Part of a small language model's weights.
Training: a variant of Adam for these matrices, 618M tokens, 4718 steps.
Each number is 128 + 24 x the weight over the matrix's rms, rounded and kept within 0 to 255. Layers, rows and columns count from 0. Numbers have three digits each.

# layer 8 attention output (transposed), 384x384, rms 0.0547, rows 203-224, columns 128-191
116123157097080182142134123154104138198121116162142125144132140110160111104108171131106126156131119154153129128099103133142093086154131127128111104156167144151151129144110126158157138155162170
136113159132133114144144115114129160145119157157093144107109108110121125165144118131114140080131144133166117119161139120118082118098131139150136157133145155134149138156111128110153133134150133
121159136129181095103135140125155124088122106127138092109155125159154159125111112125140156143159138134107152115135134115144090123112123147103109110132094136154153147169126094142113128119104128
155198166111147055155129164047154110139102138093132120134085124136153128111151116123168140077082105143117133156130176092102199125131105141104126155102145136136104149107114148109144123150169151
129105094108115096108125175165136131152153164118121117153135135158135126168119152103121109091124100127142147125126115143147130155093132138062126121167105132122152093131162137110141135131084125
111137108145113131158121138140123148078181159086130160114158147140137124127090166163091154097115161136119132147088132113123151158082145120119122105116127114137126124131112126160130150114108127
119108159195121104129158085136135093099110141136120143154154128117125106124152087061138146145148136099112167121089142157158140113152147140128175133130133117155139124138146092145119125127144095
113117106098079134120166150109113158143084094145113107113102120130165179097150133143117101089132135164090179131166114145149164116164080099115144108139143133111105090161074076158113129151122171
091117132148137149146126126138108154113127068126130107140127162111136071189120156140140149145149178125132126156125151119163119140144143145095086116141128132132071147114180077135129096077125102
101132131134133150123096102115099137154126140157147107092128074166171140124165147138109114108146113091163129076125160117111128146133107104127150172122182110172146119147117168167150155132112145
106113185123107123108168150104109092149096093145122125092099128165118186086153128137126131123122123152117118132126168087129097139089123111142105122144105123127131125176125094143125148101148123
118144125125084157160124109107122174201163118124106148127134121100139090180104143160133103165155124155131159134093124163160137142138154131126160120160102133125127150114133091127154162146158134
111096109149160104122124119123148122080150129130149171122131073159081098125123113087120105178111140101107140126158122142138131142118144179122130162133114116120110120099143090123157079133144103
132078116144101111098119182099131165117146153075159157101162105130135147143157124101108133159143121119116135110135147124129128115139125109132156125099120124132128164138155098129172141142152151
135126151108120125153120125134082160119113090176122096200124106134109121124139136073111135132123199117133132111125102121153135155082155128100094187136104148117120119119166136123147182119115122
114136140116163130088132132098133140123148129136108165093154127127171133149119133137140178142140140156054126082179126159095173176116120123132112139136094110119127132133129120110070149133151139
122107079172160097108123144140122142088107108137114115116149124142118145061121109117140139110106127070101160091125112131117142123168140106109190096083120082123113116155106145122173120132178147
146099141113109139108105174134102134166102131116094127145111169107091142093127132125059087106123083097064114128170134121176143106158093142121148088116170109139160141123141122146179091105165144
136151113154132163127121125162158086061111139146145100148136126189104129169130100064162142129125098105110091172123136089117140167123108118133139140085136103147191137138140117091148175147131140
111206072128170064134132087165106096115098088137150107124124081139118148122142103139112105131151160133137111111141124124112111164104127122122122152145199133120180139130152118149150093115155074
128161095125151145123168145130078099133105123125111109135160150141190131120139174143128139151183162155155055141114131132154142107141089148090131154145143141171146118113124133111061138147121058
143112107127134135130130082139145134088131146138153105168166144122147125123148105089146147133067157119104088132151149081135105133093138120095115121107136125121055147151138105125132113135097092
# layer 8 attention value, 384x384, rms 0.0557, rows 204-224, columns 128-191
097110123099141133129180136128156107117085085105102136129102155178136115125080048162110154136148155122126136133112116154092142132071102124144132124110115106134080105075100169157134097117052148
132131120169126142124086138100124132139105135136088150120160138140043130090113119158117145176085104123139179138130095124140153147143129112106156126120104172113100083091139152143110158148165144
137138067109142097149132155069127142127166142110109109108123123100135084081134113164123143139112146135103137146142107126132127146059131154150096119165159149178161084139099106115136128122095141
145121094132090167114110185065126136100130087184121128111099143084134140119139152128151147138098141175145117156107154110126172106132149100166124153102131147147093186099115114163113163170137128
126122161138124147119131164137118136196144097148114083123124109132153147136080104092124134147128122114124165097140161106125095110165102079105156156123105135152080117112132148143151139131085139
140140086089165167132136111120056104141146124127126148115133112143099140082111087146148103134095104121148146145140129079096097137162061129171089123103089148137134129172136155149106113112064141
097101129151161126117092138165096141097135118133071123168118139133125136102139121094138118174108110113126112119105122142106121128110161136129096136147107084134131144077223152128135164102153150
141145121107149138112139145159071107134169134130099112130159133096121181111074173126081126102194126144179122121148159080100152115091158115124139123134096116130153100138161124152162138174128103
084106157141116143120130098126126109097161106120100133118159132173070148148087100150116129180117102133151126136129108118125166109113177119106107107102134156135091185142130098094113139125170080
146139127169178128152075106136138137139121132106141156152166097123112122168115130111091185101130117114118116136105140106127121134144162137122153117130142142117075084164095120172094139114149122
111128151096125149131096122168070154131130133178118122093134143134094178120092137120124135128157151168173099127098140083121137097136087135120090155076117112115143107132167127188090115116128110
123136136133142148124123123094113151117119141102134073140144160153150147160124199190147098143118100115123107107134114116138076143109140140106128129148135176153095174109138175113117100101129126
096138118094129125143122134151184137112092124145123122103096135167082173130113130113153111182149131159144149059092139107126128144102150123191086113127119126179139086119097151129119131097127092
170168099159134070115133173105180166154172140103162126124101124112189170076138138143119120145111116145095131177110146136075125107119102148150208150132062099121150170115113128096128158109158107
125092140149169111109125109110064111159034141122100125166105144160158149109117140076126143091122126120103112106125123095129169082104134130152119112127143130100142038112109110118159140124116124
116110124116119129149156107170155150146128161090135120157162118129178126107142173144107134167099109158066164110145142137165136119083105154148120121173112147124143096154120153087142161120155117
151143116138190136145173111109187149122124117146103079114150099110159075064187162106187142122143130173123142160110112126106109177106147136129129110156111143146113128113105160149138143081166111
154101145133163120127146121101094087161123170133083169168068120096174111105169119180125125122118126115131143111153141128108094126118128137117157111135179153167071096109154125147090101111140077
126139129099133115138112111109091112118115154050101138084130126127093116092163182156110157149151112097117178131181105116114104136098120122134127115103121126114109140137112149084135195173110144
109126173117156154109066115106103170136118134100098098141135104111117117164142138128100105128176138093137105114162137115137090136125145108180127118087139111120116106127118098148122153168178187
153154157180147117125180116107168134154138133116096114144118097135091107160099099132149147115126115095138147138112129159113120144130088128165149125158175118109126117156121162148146144128144157